Part of a small language model's weights: a variant of Adam for these matrices.
Each number is 128 + 32 x the weight over its row's rms, rounded and kept within 0 to 255. Layers, rows and columns count from 0. The size above them is the row's rms in percent of the matrix's.

# layer 9 MLP up, 448x160, rms 0.127, rows 53-67, columns 0-159
size [111  96  96 103  94  96  96 105 107  87  99 112 106  97  89]
[[154 109 103 187 141 142 187 164 107 135 128 183 130 124 161 165 123 149 173 125 125 100 125 128  67 101 167 122  81 181 109 154 136 120 153 115 120  83  61 146 154 177  89 153 189 145 167 181  86 110 130 135 115  94  80  89 196 149 130 146 151 115  76 158 112  66  78  92 159 148 138 144  80 106 148 106 170  98 117 129 181 119  73  95 134 110  86 145 131  98 144 115  90 169 125  84 112 117 145 152 104 157 122 134 119 122 155  95 174 156  78 152 153 122  85 144 179 145 107  89  99 143  76 103 161 153  34 101  88  68 100 119 125 138 138 137 164 127 112  90 141 151 101 182 150 130  67 126 113 145 142 127  90 105 159 165 170  93 174 130]
 [131 140 102 207  64 122 119 131 121 138 131 188 200  93 124  99 115 120 114  90 140 120 174 105  91 119 128  93 112 185  68 116 119 102 114 124 147 162 112 142 129 192 116 126 122 125 138 182 159 143  68 144 180  94 159 145 147 167 114 107 131  64 140 169 149 167  98  38 134 108 158  95 105 101 105 102 107 117 133 172 179 131  98 144 149 131 129 104 105 102 170 135  92 117 107  96 121  91 173 138 170 210 163 107  89 173 177 170 149  86 101 114 118 146 186  63 151 121 163 100 175 100 119 126 145 102 169 138 159 125  99  84 143 103 182 146 118  74  91 100  64 120 143 178 119 169 116 104 120 104 142 109 150  88 118 142  95 133  96 143]
 [132 165  24 162 158 142 119 115 151 119 110  96  90  87 106 139 157 113 168 175  65  77  82 188 169  88 172 181  66  90 153 102  90 136  67 120  92 123 148 192 127 149 123 147 213  95 160 124  66 140 138 132 108 149 125 157 122 161 148 107 114 161 163 137 119 171 135 140 158 164 139 113  78 162 153 140  72  84 149 146 107  83 121 110 107  76 157  85 106 146 141 106 113  82 123 130  64 175 120 106 116 155 140  71 191 157 153 143 125 140 125 147  98 174 139 161 155 104 115 138 123 101 146 103 151 126 153 151 133  79 152 149 135 146 113 153 119  88 118 130  95 192 118 119 104 148 137 132 108 122 113  58 150 103 139 170  90  89 147  97]
 [146 144 147  93  87 116 106 134 134  79 142 139 138 194 164 134 118 101 133  64 129 115  93  75  99  81  75 155 114 133 111  90 125  89 115  60  76 166 156  84 137  83 137  99 130 164 136 105 133 215 167  98 123  96 186 167 145 151  76 141  88  99 120 120 140 154 112 147 187 129 115  65 162  73 142 151 135  57  79 130  63 158 129 122 164 141 137 119 162 120 107 159 144 133 148 131  72 101 133 141 119 117 150 181 201 114 182 147 111  98 134  81 172 123 175 139  77 123 170  90 117  82 114 181 160 101 153 101 176 147 109 112 147 150 151  91 138 120 170 131  98 125 143 173 144 111 153  61 131 103 129 136 137 124 126 161 146 125 190 137]
 [ 96 157 136 107 139 131 131  91 181 122 129  90 147  82 124 141 102 140 121 171  91 130 183  67 175 114 200 136 155 137 110 134  88  89 138 103 130 155  57 154 138 132 136  96 140  95 130 109  85 132  88 169 148  89 138 142 152 140 142 163  90 175 153 117 157 123 130 110 156  79 191 105 106 155 153 144 123 122 185 216 158 119 107 108 178 117  82 135 165 132 124 125 187 126  75  57  78 161 196 130 105 135 121 191 137  80  85 140 131 107 115  76 140 128 140 123 159 132  83 109 134  96 157 149  72 155 107 127 105  66 129 141 113 161 105 120 128 140 186 148 202 161  82 126 166 144 102  44 125 118  92 142 118 103 130 105 109  90 157 117]
 [115 115 159 131 118 121 158 109 154 156 148  94 101 198 106 126 145 135 164 120 166 156  85 123 109 106 129 133 133 183 160 103 110 160 101 141 172  58  38 126 189 138 125 119  71 142 224 126 104 162 141 150 148 161 186  99  89 127 102 165 161 134 139 128 126 144 120 149  79 165 139 105 157 142  92 156 143 122 118 115 128 132 116 150 103 131  94  89  47 116  68 113 120 180  96 115 144 132 138 114  83 142 119 100 139 105 110 136 130 121 139 201 101 141 144 152 140  58 170 108 171  82 138 133 133 150  86  48 105 153  93 134 122  88 178 202 165  87  80 166 182 134 130 116 139 162 107 110 120 137  82 191 130 144 119 109  70 151 124 119]
 [141 167 153  98 131 140 169 149 106 153 127 151 141 136  52 150 133 166  82  86 127 130 132 200 107 156  86 140 156 136 124 187 111 172 102 117  91 160 113 175  98 113 127 100 151  93  76 149  80 134 128 132 129 156 166 138  87 167 114 126 134 109 178 116 145 114 142 102 139  57 156 126 118 174 101 121 193 135 112 124 161 144 180 163  97 131 102 154  55 152 136  74  90 124 135 161 157  23  86 131 140 120 118 197 133 133 148  72 141 173 127 132 147 101 125 116 120  41  89 157 101 133 164 120  76 132 124 113 122  99 140  83 157 123 124 117 126 131  68  95  77 150 112 131  74 190 125 171 115 144 142 118 118 136  71 180  86 151 156 100]
 [176 150 112  80 148 158 124 116  86 115 125  55 152 123 131 121 117 134 121 114 129 170  76 142 112 153 145 160 118  92 151 167 120 153 138 124 131 148 124 154 172 117  98 115 110 161 128 104  82 109 113 148 115 148 171 121 122  58 110 143 161 123 189 129 139 157 140 157  92 131 112 102 140 127 107  60  94 116 156 119 120 103 153 118  88  83 166 145 134 137 104 145  83 138 207 167 126 200 126 117  88 140 117  72 103 140 120  80  60 163 192 180 113 130 180 112 146 160  91 100 157 142 144 134 125 191  91 151  90 106 109 147 113 133 130  48 176 149 100 136 136 127 114  55  58 126 146 202 124 195 132 178  77 182 124 134 114 150 114  68]
 [153 140  89 136 100  87  79 123 105 120 137 134 158 119 112 132 171 157 175  90 167 114  90 144 142 105 123 132 109 130  98 144  67  95 154 122  56 102 127 139 139 112 179 113 130  68 124 101 107 164  91 121  99 134 131 181 139 186 138 108 179 120 109 130 157  60 107 135 139 160  88 150 108 166 167 122 132 153 154 126 109 158  63 145 142 108 146  67 170 178 113 159 122 102 161 146  83 131 198 106 169 127 156 151 132 100 101 128 205 161  96 111 166 132 152 194 127  85 109 206 118 140 160 181  74 150  82  46 147 135 113 119  58 163 144 183 143 167 126 126 138 151 136 174 144 127 156  75 117 162 150 149 165  83 110 144 117 100 145 153]
 [114 158 110  88 126 131 112 138 104  96 136 114 132 125 177 137 113 192 146 109  58  98 128 108 136 120 181 164 112 144  92 127 119  79 170 155 136 117 164 143 100 140 131  76 184 148 112 122 128 120 106 143 156 101 130 139 115 109 125  97  76 129  76 146 125 131 141 124 159 157 128 103  89  99 149 151 225  87 117 137 118 100 157  73 177  88 128 150  67  81 131 142 103  86  79 179  69 133 194 131 188 148 134 104 169 144 193 134  99 115 130  85 113 205 113 184  92  83 158 158  80 130  86 151 117 187 125 105 121  74 159 134 147 111 142  95 130 143 136 174 154 116 150 124 120 178 147  88 152  73 161 136  95 127  94 101 143 141 170 207]
 [158 110 129 119 105 158 119 178 121 112 103 153 203 151 170  72 124 146 147 160  96 105 169 146 100 141 167 136 134 103 147  60 119 122  94 134 127 131 122 124 159 173 144  83 171 121  74 145 141 139  74 135 119 183 124  95 121 109 147  67 124 113 141 144 159 184 169 126  64 188 245 138  75 129 118 146 141 121  83 131 159 128 118 112 174 155 154  96 152 159 132 106 143 154 116 135 110 131 101 107 144 165  46  88  95 118 132 114 116 147 142 138 134 103 166 150 150 200  62 120  84 213 178 181 123 134 112 153 122 119 111  79  91 105 166 107  83 159 129 124 122 147 142  70 140 114 123 145 142 119 149 105 142  85 120 168 185 143 120  85]
 [129 125 154 161 175 112  73 106 146 157 115 127 141 128 124 156 153 126  68 113 137 145 165 117 140 103 179 177 127 115 138 172 193 125 144 138 100 111 104  18  91 149 112  57 114  94 194 104 163 174 143 136 171 156 145 190  82 175 145  91 150 157 114 117 147 117  92 126 157 185 133 152  91 146 148 139 150 155 137 115  82 166  87 177  59 139 135 151 172 178 125  92 152  64 111 147 111 107 124 104 169 105 116  97 137 106 127  99 142 146 129 100  97 110 146 140 172  78 161 153  94 128 107 159 144 136 104 156 123  99 163 206 125 118 127 136 146  99 144 116 125 107 117 130 102 116  91 179 114 162 188 108 132  61 133 184  58 119 167 101]
 [ 92 106 115  78 123 135 105 155 146 122 140  80 165 104 152  89 144 155  97  86 141 130  78 154  98 142 147 166 194 157  16 138 115 153 108 172 190 135 137 153 116 123 139  79  88 124 150 137 117 103 101  69 151 133 135 109 160 174 134 104 124 107 154 153  96 152 139 171 106 145  87 143 187  75 123 163 162 132 151 140 140 125 139 159 173 163  61  68 144 108  74 169  84 114 106 157 162 101 117 115  86  85  76 120  89 155 151 141 134  78 156 127  87 139 134 111 171 135 155  80  99 143 127 115 127 169  72 112 111 111  94 165 180 162 170 154  74 111  93 138 187 182 127 149 186 147  64 111 126 149 118 111 114 161 134 129 122 156  89 150]
 [ 67 166 132 144 113 130 148 105 153  83 125 148 101  71 169 128 105 138 156  97 114 116 101 145 167 120 103 165 120 145  67 104 126 100 145 107 116 117 149 118 127 120 120  77 158  76 126 198 166  85 147 174 115  97 119 140 204 213  96  87 133 104  58 115 173  95 203 129 122 176 213 132  88 102 134 172 103 119 150 136 162  79 111 117  80  84  99  98  62 147 146 147 118 133  88 110 139 118 151 132 155 172  99 123 119 113 129 158 120 127 152 162 149 136 149 116 143 146 137 117 165  69 101 106 137 178 165 102 143 101 130  94 159 151 127 119  78  78 161 167  72 184 134 159 138 133 160 112 198 118 124 156 132  61 134 107  95  96 120 149]
 [179 140 141 145 122 168 125 146 130 145 139 103 197 141 149 151 109 157 109  81 157  77 138 135 108 116 141 113 181  85 172 122  82 138 160 111  88  87 125 136 166 112 139  86 159  85 144 162 110 159 115 116 124 130 132 137 137 148 115  68 122 170 116 120 109 186 167  87  87 191  83 179 136 204 177  90 136 179 147 172 168 132  87 105 149 118 149 131 100  94 116 125 135 114 142 105 166 198  95  95  99 128 105 137 115 128 164 160 126  87 140  60 108 132 201 158 137  66 190  79 141 123 108 171  97  97 103 130 128 122 131 144  98  73 125 200  91  97  86 110 136 165 116 115 170 111 125 102 136  75 160  87 122 121 140  96 121  64 184 162]]
# layer 9 MLP down (transposed), 448x160, rms 0.118, rows 53-66, columns 0-159
size [112 100  96 104  98  95  96 106 108  89 100 107 103  97]
[[123 148  67 117 120 147  97 135 107 119 111 108 122 168 122 177 114 156 107 117 122 104 126 156 144 108  97 179 131 133 142  64  86 151 126 149 184 117 133 170 140 156 146 158 182 142 150  95  93 185 143 124  62 115 158 136  72 107 137 128 148 130 141 127 164  98 137 174 132 153 152  97 142 206  97 130 119 112  98 179 134 169  54 168 107 126 120 187 147  98  88 131  71 147 112 109 136 169 107  98 108  81  57 139 121  48  70 170 151 165 124 144 146 145 119 140  77  90 135 136 114 156 118 128 115  85 189 107 146  96 113 195 152 115  96 151 152 125 133 165 177 113 182 119 129 106  60  78  97 136 197  75  90  93 116  95 107 146 158 138]
 [112 139  52 168 104 116  80 154 106 128 158 108 123 219 152 124 136 157 115 122  97 195 168 124 215  80 144 140 136  97  82  75  83 132 121 166 159 124  97 133 153 170  99 175  99 194  85  73 112 165 136 122 109 144 161 127 113 110 135 153 101  70 164  95 177 150 133 162 112  92 129 133 152  66 111 151 146 131 110 131 106 120 170 177 162 176  83 168 159 104 148 175 122 116 103  96 151 111 115 130 155 108 140 126 155 115 165 206 134 126 186  81 129  93 140 112 122 103 122  53  99  55 107 140 136 104 117 116 153 165 142 147  85  92 153 149 120 111 113 151  84 151 162 143 125 112 180 109 186 103 135 124 139 156  95 151  90 118  95 133]
 [146 101 198 131  97 149 100 138 133 167 137 138 172 137 121 114 132 163 160 112 112 172 121 142  66  97 184 105 151  95  96 124 119 132  72 140 120 139 160 190 131 182  90 121 139 123 122 138 132 166 111 121  81 150 116 113 137  80 103 159 160 135 166 113 129 102  84 120 116  64  83 124  62  88 104 144 132 160  89  96 173  81 186 159 142 135 148 164 117 111  97  91 132 205 161 181 136 174 118 108 117 222 116 160 128 120 216 142 129 169  79 120 175 179 104 151 157  55 138 102 131 116 131 107 145 122 158 108  91 143  92 107 119 157 139 159 112 132 188 124  73 117 139 137  97  72 113 136 115 124  73 140 111  89  59 119 123 117 158 148]
 [117 150 156 129 107  83 114 134 103 106 116 139 156 170 119 168 116 142  93  93 113 101 101 115 142  65 120 115  74 136  96  86 124 136 142  98 212 124 117  89 179 136 126 106 105 125  75 177 116 132  95 190 156  75 109  95 231 202 101 111 176 102 133 200 188  85 107 116  67 105 127 140 114  91 102 196 142 176 170 146 162 171 110  99 139 121  94 143 120 133 129 196 139 141 119 143 165 135 123 101 152 142 136 153 155 126 153 109 101 147 128 114 162  86 188 171 120 152 126 163  97 158 154  85 180 159  92  94  90  98  75  95 188  91 112 139  78 132  68 140 145 120 127 135 104 155 154 133 134 131 118 103 152 160 110 116  93 131 106 115]
 [107  66  86 127  96 132 152 122 150 129 104 111  98 121 103 159 110 162 103 132 181 140  59 182  91 131 132 174 144 169 148 116 163 118 131 135 144 109 118 142  77 146 135 145 130 133 170 164 138 117  87  73  90 147 113 100  78 103 110 110 102 164 180 162 188 151 116 187 146 117  94 103 111 132  65 138 123  91 146  85 156 175 100 124 187 144 134 128 100 116 115  90 105 119 188 134 145 134 151 155  50 113 132  75 116 215 111 112  98  95 161 102 177 226 114  79 122  91  95 140 115 151 105 158 135 116  95  74  99 153  84 147 166 162 167 104 144 128 165 175  64 137 155  99 158 112 129 120  83 166 133  95 156 153 143 104 166 164 125 147]
 [184 133  98 133 104 117 195 150 104 125 146 138  95 115 141 185  99  77 139  95 180  76 155 119 115  90 155 132 109 130 119 179 153 107 130 137  40 141  91 167 160 127 129 146  73  67 124 153 129  69 109 171 105  89 135 107 135 169  73 130 109 163 138 127 105 152 149 139 134 109  87  65 105 121 112 162 175 167 150 135  87 149 131  54  59 164 150  81 137 116 110  95 134 160  86 160 167 106 146 134  80  71  81 150 129  79 167 192 105 141 136 108 126 153 135 148 105 154 119 132 135 155  59 132 127 132 141 126  93  76 147 138 126 186 135 166 136 150 166 136 212 187 125  82 136 171 146 170 158 136 127 106 120 123 115 101 150  91 153 123]
 [ 96 106 136 103 151 140 102 113  93 116 102 133 128  96 154  90 150  63 162 180 106 160 159 101  81 137 124 159  82 186 115 171 174 150 119  99 103 166 133 119 156 153 124 116 132  64 140  51 150 109 100 147 123 146 161 152 142 121 140 180 207 166 118 136 157 112 152 103  82  96 114 214 147 118 116 115  99  93 124 135 125 188 146 174 130 140 131 147 111 119 144 138 129 132 112  85 174  68  78 142 141 160 152 207 116  63 133 154  99 186 114 139 151 115 123 168 119 146  42 154  97 137 107 132 119 131  83 107 216  96 151 162 120 142 180 114 138 154 117 114 121 133  84 121 128 190 181 132 144 137 115 110 142  99  84 127 148 127  55  99]
 [138 108 124 127  99 146 186 141 105  79  99 131 115 169 144 102 152 106 106 124 110 170 183 110  99 133 123 170 119  81 178  93 117 177 140 178 109 147 144 129  93 168  99  80 122 133 107 150 104  74 124 205 110 138 118 119 111  74 156  98 118 158 168 150 133 144  81 153 173 113  98 196 159 162 183 155  67  55 185 126 127 101  89 123 166 132 164 115 135 128  95  97 114 122  99 160 124  97 123 134 172 130 107 181 127 152 145 192 114 102 120 111 162 140 129 159  88 157  90 132 140 110  87 179 146 105  73 162 129  90 118 116  65 110 160 134 133 162  97  64  90 168  79 145 128  89 123  61 146 149  84 119 100 129 154 121 199  76 157 145]
 [124 106 145  94 119 153 140 173 112 169  89 122 143 154 130 177 154  57 119 133 136  53 138 149 101 154 115 156 136 178 142 140  76 131 169 160 113 125  91  93 127 196 135 114  94 115 171 120 141 163 144 104 134 186  95 199 107 139 102 150  72 185 207  84 154 118 122 116 147 109 114 163 126 159 176 165 113 129 133 137 132 150  92 126 145 121  59 143  81 130 184 163 112 128 161 122  86 155  64 123 112 142 105 168 112 128  58 141 135 149  88 125 123 122 129  50 102 170 139  81 114 107 109 179  99  48  88 134 105 116 150 122 155  95  91 131  67 123 149 194 107 151  83  97 119 105 139 123 124 172 109 170 164 113 115 109 154 125 178 130]
 [ 94 149 112 172 130 158 142  99 120 146 102 135 169 165 108  74  96  91 172 181 176  83 108 143 136 145  88 107 147 103 151 123 102 114 163 167 107 114 128 114 153 127 148 144 114 108 122 144 177 197 185 146 177 130 134 138 134 106 153 112 152 156 168 130 124 140 107 150 127 118 140 120 150  55 146 133 120  87 156  80 108 145 168 194 118 122 149 110 184  68 141  77 143 121 137 118 110  91 176 153 142  99 140  84 176  76 138 153 108 105 101 131  76 201 140 109 105 158 121 152  94 120  75 123 185 135 140 110 102 119  26 146 166  89  79 171 187 100 108 116 108 107 128  83 150 156 101 108 194 151 102 121 129 114 162 160  75  79  56 124]
 [102 153  95 120  94  99  67  93 115  94 127 172 150 158 190 128 144 105 136 180 173 140 157 154 130 147 162 102 162 135  99  79 116  99  85  93 161 135 167 128 106 107 143 111 134 127 155 122 135 170 156 180 125 153 105  61 171 102 117  79 134 137  74 145 185  97 110 119 134  98  83 102 135 255 143 150 105 118 145  85 165 154 116 146 110 133 144 123  96 128 119 151 118 139 109 134  80 157 142 173 152 132 169 167 206 129  62 120 152  45 113  95 143 137  88 121 140 140  91 153 195  98  90 128 120 127 143 116 145 113  92  99 175 153 118  56 154 140 104 155  80 142 155 121 118 133 137 132 150 107  63 117 133 105 106 145 102  91 158 136]
 [155  91 153 142 157 129 155 133 173 122 142 143  82 153 111 144 161 146 111  99 105 121 102 112 115 133 166  77 122  93 110 115 134 103 118 114 174  92 141 158 170 145 151 126 121 147 128 101 129 122 142 170 122 198 185  86  64 137 124  83 166 148 111 110 179 119 151 131 155 133 111 151  65 118  95 108 108  88 191 165  95  80 173  90 110 153 129 122 172 124 131  71 104  71 151 130  57 113 161 128 208 125  84 153 133 159 237 116 118 135 176 113 156  95 130 144  56  82 111 128 130  83 103 137  81  93 129 102 128 139 179 147 109 110 170 166 140  88 161 192  91 128  90 134 163  88 123 107 129 178 120 142  74 127 165 176 105 118 113  96]
 [124 158  80 106  91  95  85 124 162 179 119 121 165 108  84 113  85 121 110  92 103 111 139 144 107 120 116 128 115 132 121  67 127 167 113 123 107 163 125 157 105  95 149 107 143 159 189  87 126 187 126 139  95 116 155  66 104 141 109 128 140  76 158 142  91 172  92 201 170 154 140 112 137 100 157 140 149 138 146 185 127 148 127 165 139 167 107 105 124 133  85 198 162 110 105  76 173 133 160  94 153 140 156  86 185 133  84 125  99 141 123 109 142 139 126 110 177 224  76 158 113  66 128 141 130 172 125 124 152 153  51 182 172 182  73 113 131 120 113 117 139 145 101 131 121 183  64 124 135 124 177 119 182 148  69 158 111  85 119 104]
 [ 97 118 165 127 188 173 105  76  93 124 197 154 123 151 126 117 109 157 129 149 168  80 112  79 103 141 151 129 114 171 101 144 112  78 124 105 168  89 103 118 149 122 195  90  89 133 203 160  93 166 107 196 116 119 102 203 154 142 134 147 117 142 135 109 130 150 142 144 106 148  99 145 207 142  89 100 101  82 114 171 129 160  97 146 161 114 121 158 118  45 143 113 107 137 169  99 116  83 112 120 148  98 135 122 127 163  47  99 126 115 128 163 121 167 116 113  99 103 130 112 121 114 168  77  72 121 164 118 108 189 207 135 144  97  87 148 203 130  98  86 131 120 130 127 170  96 119 131 141 133 103 136  79 140 118 195  77 137 110 107]]
# layer 9 MLP gate, 448x160, rms 0.126, rows 54-67, columns 0-159
size [101  96 101  99 100  98 105 106  91 100 103 103 100  92]
[[ 73  80 136 153 117 152  89  76 125 123 100 106 132 132  84 127 118 100 168 114  57 178  95  99 139 138  91 165 162 134 161 119 114 124 118  80 100 138 106 124  76 168 151 170 185 113 104 158  93 127 196 112 142 146 178  46 131 129 124 111  80 169 134 132 165 143 124 161  94  99 156 116 105 143 141 112 111 113 123 173 115 168 121  97 104 118 145 102 152 145 121 157 145 125 101 118 108  86 152 103 115 198 115 134 165 103 131 128 148 202  99 168  72 132 111 132 148 118  98 171 166 115  76 124 113  82 181 170 153 199 173 149 123 187 194 149 108 125 160 196  41 122 112 134 166 144 110 141 117 122 108  78  88  87 107 152 138 132 178 146]
 [121 104 164 168 169 124 159 155  45 125  72 143 128 121 149 151 138  93 121 145  97 103  96 112 117 150 159  99 118 123 134  90 120 190 106 138 175 132 141 151  96 151  82 123 147 166 145 126 174  94 102 193 121 153 163  52  95  53 129 106 116 141 133 186 133 132  85 134 146  81 163 137  67 101 119 134 115 167 108 112 111  62 115 115  98 106 178 133  91  70 119 124 121 142 135 163 127 133 123  92 132 162 109 104 148 140 147 140 166 165 138 172  77 181  96 128 198 123 113  99 143 141 146 130 216 114 120 144 103 181 169 126 157 136 100 108 148  69 114 192 113 112  58 137 147 153 131 129 134 182 125 104 107 134  69  86 192 105 159 169]
 [117 127  64 183 122 150 196 105  73 107 136 107 118 124 104 154 121 111 133  89 162  90  97 122 174  83 136 136 134 113 191 181 162 143 112 127 162 124 154  91 131 128 113 110 130 158  24 174  78  98 145 163 124 117 132  96 111 134 153 131 108  87 142 102 164 123  58 137 111 124 222 105  83 157 148 136 162 104  89  76  93  84 133 158 115 108 181 167 129 125 116 108 183  96 140 103 169 187 124 122 136 154 132  88 156 116 163 150 111 134 149 100 129 136 168 132 151 119 107 170 151 132 100 172 153 106 113 115 109  98  73 183 166 114 157 126 130 122 140 175 130 123  95 116 140  96 192  86 173 159 174 136  87 135 100  94 164  84 200 164]
 [ 85  76 125 139 124 171 138  94 110 115 147 182 102 146 182 108  87 102 114 110 134 110  56  90 103  38 150 155 165 130 153  91  55  87 174 105  80  83  62  91 112 151 128 134 138 137 129 124 132 127 164 130 208  80 163 161 154 157 110 101 150 110 146 180 102 127 134 111 142 114 112  92 154 150 169 132 111  76 125 135 142 149  91 152 207  99 140 164 119 180 168 100 119 138 160 149 136 131 142 141  38 146 114 115 129 138  86  77 140 177 109 193 134 140 157  95 143 103 117 113 129 107 120 186 155 108 101  63 143 155 115 127 179 111  94 118  98 111 155 149  63 165 105 159 140 120 142 124 125 126 157 119 172 145 125 103 124 127 158 197]
 [127 129  91 113 167  88 189 153 149 125 142 119  66 185 141 121 127  90 140 129 118 122 124 147  69  91 123 147  99 115 108 143 153 132 164 133 117 120 120 140 136 131 101 139 129 120 100  66 155 124  93  70 196 108  67 164 162 114 145 121 114 146 141 108 124 141 117 136 167 101  89 177 144 156 124 113 131 130 127 140  44 106 125 115 129 135 167 147 173 115 170 140 169 145  95 106 133 100  80 146  93  62 119 117  34  94 137 134 138 121 137 130 105 159 171 108 183 175 122  89 147 138  89 134 184 121 139 194 176  96 149 139 209 171  43  92 140 125 174 167 153 102  59 102 166 138 111 165 174  96 137  75 145 140 134 135 184 140 106  84]
 [104 105 104 160 120 155 164  94  83 175  87 114 124 123 158 100  90 131 199 132 146  83 126  85 163 110 152 112  66 120 145 100  95 102 128 122 140  80 170 138 133 107 110 142 188 124  85 122 143  35 203 106 146 104 108  73 104  88 188 146 141  90 174 110 112 121 111 136 105 124 123 118 155  92  95  92 109 151  85 167 135 137 100 105 167 134 112 114 159  79 107 136 137 154 109  86 176 122  73 114 118 100 104  44 117 141 133 128 132 108 137 104 108 185 136 113 198 206 163 106 208 146 105 119 193 104 132 123 188 136 145 145 143 139 203 175 101 164 111 153  98 139 109 106 151 155 123 132 132 143 161  96 124  81 148 116 153 125 141 160]
 [ 80 128 135  91 111 178 129 127  85  95 104 167 186 137 193 154 130 137 161 110 142 154  86 158  93 130 123 170 103 166 155 115 101  86 109 164  82 135 229 127 162  98  79 153 161 150  84 110 119 111 202 133 128 130 140  65 107 153 174 104 138  89 127 108 134  80 169 116  73 129 100  58 140 110  89 143 124 115 116 103 127 139 116 154 136 113 134 119 110 159 167  92 159 156  91  99 148 156 119 145 130 147  79 134 161  85 213 113  90 163  70 154  98 144 129 174 145 137 105 126 153 107 118  95 126 100 149 122 126 124 165  86 134 136 166 179 135 119 129 206  95 154 124 116 144 177 125 138 165 115 172  85 197  75  69  94 134 159 124 152]
 [134 180 137 122 126 140 189 118  96 135 111 133  77 133 140 174 117 122 149  99 142 132  87 120 127 122 101 136 102  89 144 159 108 159 114 104 109 149 136 125 132 141  87 193 143 136  67 169 105  53 131 186 129 125 133 127 177 162 177 143 136 100 194  66 101 119 119 119 180  78 174  85  84 117 155  89 108 148 134 176 176 113 137 143 101 137 111 128 112 155 127 126  77 134 107  40 149 158  93 140  77 122 136 133 142 113 152 122 167 103 118 163 156 152 155  99 146 134 126  94 143 142  89 156 109 124  72 132 131 124 121 192 115 188 131 197  73  97 130 155  89 180 132  61 126  94  95 118 158 179 148 165  40  90 128 102  90 113 189 111]
 [135 121  80 162 158  92 128 110 126 146 120 145  68 151 111 141 137 164 127 121 182 163 140 135 101 102 174 141 147 134 181 136 145 134 101 152 140 163 146 138 128 113  34 138  53 164 144 111 122 109 124 130  95 120 120 120 150 178 159 151  92 112 140 109 108 117  70 131 136 169 125 134 136 163 174 116 140 123 127  72  34  87  46  57  93 174  90 136  98 147 155 108 185 128  94  73 155 158 136 130  98 163 106 194 150 105 131 120 132 180  95 160 120  88 115  80 121 157 110 150 189 127 150 116 138 109 107 172 107 177 151 169  97 154 127 156 190 150 110 137  95 183 131 131 105 124 138  98 113 190 116 203 165  96  91 121 156 141 166 113]
 [130  91  67 124  82 136 131  87  71 120 107 156 153 165 127 183 161  47  78  96  93 138 119  87 175 103 111 143  65 127 147 162  86 179 169 136 136 129 155 152 157 164 118 175 168 112 108 114 121 162 145 145 161 106  84 123 182 153 100 159 153 150 167  86 171 128 139 127  80 126 137 107 214  87 104 114 170 133 150 165 124 131 124 139 122 146 155 133 197  86 105 140 140 118 182 112  66 118  88 134 144 150  65  92  82 121 142 150 169 108 117 154 130 135 107  61 142 148  93 123 141 146 127  83 196 130  90 149 102 162 120 141 183 110 145 147 126 108 181 111 146 159 128  79 114 179 104 107 184 108 121 121 105 117  49  96 142 117 138 146]
 [142  84 104 107 206 183 107 151  99 205 108 132 109 128 142 137 148 117 122  90 100 138 145 120  80  90 116  93 172 117 107 117 194 128 134  72  96 103 160  95 185 182 157 103 106 135 102 116 107 125 163 153 182 150 147  91  37 140 181  98 104 156 141 113 186 155  54 165 120  97 111 142 119 132 135 138 140 152  63  99  47 130 107 139  94 119 110 155 147 190 146 122 159 100  79 144 107 102 122  71 141 129  99  84  82  87 138 143 114 140 124 142  88 146 122 131 123 102 101 129 132 177 134 201 125  85 135 164 158 152 200 186 100 140 180 137 148  92 156 148 128 130 112 121 146 146 103 128 133 198 139 164 135 110 155 147 136 146 140 106]
 [114 160 171 207 152 120 116  89 107 191 109 148 170 126 109 138 110  79 181 193 147 133 102  75 102  58 129 138 138  88 148 106  80 124 127 112  82  78 103 142 165 151  90 177  89 163  87 121 130 104 167 147 167 112  49 147  88 160 180 103 140 193 120 143 169 127 148  81 139 109 113 159  95 144 153 114 161 153 104 125 108 183 101 116 152 136 135  91 153 174 169 102 141 150 158 126 157 145 145 102 150 114 165 146 119 101 129 147 113  98 113 136  98  52 141 134 139 111  99  87 168 117 170 151 139 104 114 145 160 207 133 199 117  99 150 166 118 131 112 151  98  86 170 113 184 121 138 170 125 120 151 177 143  69  90 122 148 148 179 112]
 [ 47 121 142 147 122 114 162 153 111 102 108 172 172 133 189 169 114 110 107  36 184 161 101 132 120 129 172 132 107 133 150 106 126 100 106  90  85 105 148  72 123 125 166  67  81 132 129 145 113 123 179 172 131 123 161  82 108 202 118 125  92 160  83 142 166  90 175 171 113 136 146 186  99 165 171 130 138 118 150 101 144 122 153 196 187 124 138 107 100 111 165 152 182 105  49  81 165 114 109 133 185 128  85 145 115 107 115 171 158  86  85 140 123 129 117 103 101 115 137 117 176 114  93 182 159  98 131 153 169  96 209 100 125 130 119 145 112  72 161  74  94 169 119 152 104 149 124 136 154 120 122 128 110 134 102 121 118 150 124 137]
 [134 101  69 153 103 148 184 150 108 121 107 115 143 148 167 113 115 110 134 182  79 130 115 134 120 148  86 179  52 187 153 106 143 164  85 164  93 158 161 145 122 152 127  96  49 137 132  30 163  96 152 149 147 131 187 137  68  89 116 103 149 104 157 155  73  96 139 154  77 120 147  78 167 123 138 100 136  83 147 127 127 155 102 166 152 162 172 155 153 160  67 146 110 119 117 147 114  65 145 140 104  55 106  52 138 103 110 141 175 194 161 122 122 171 130 149 118 143 105 142 128 150 145 128 125 158 127 124 126 145 165 115 179 166 121 120 128 156 117 128  78  97  89 132 146 183 157 154 103 158  89  68 117 106 120 120 128 183  91 132]]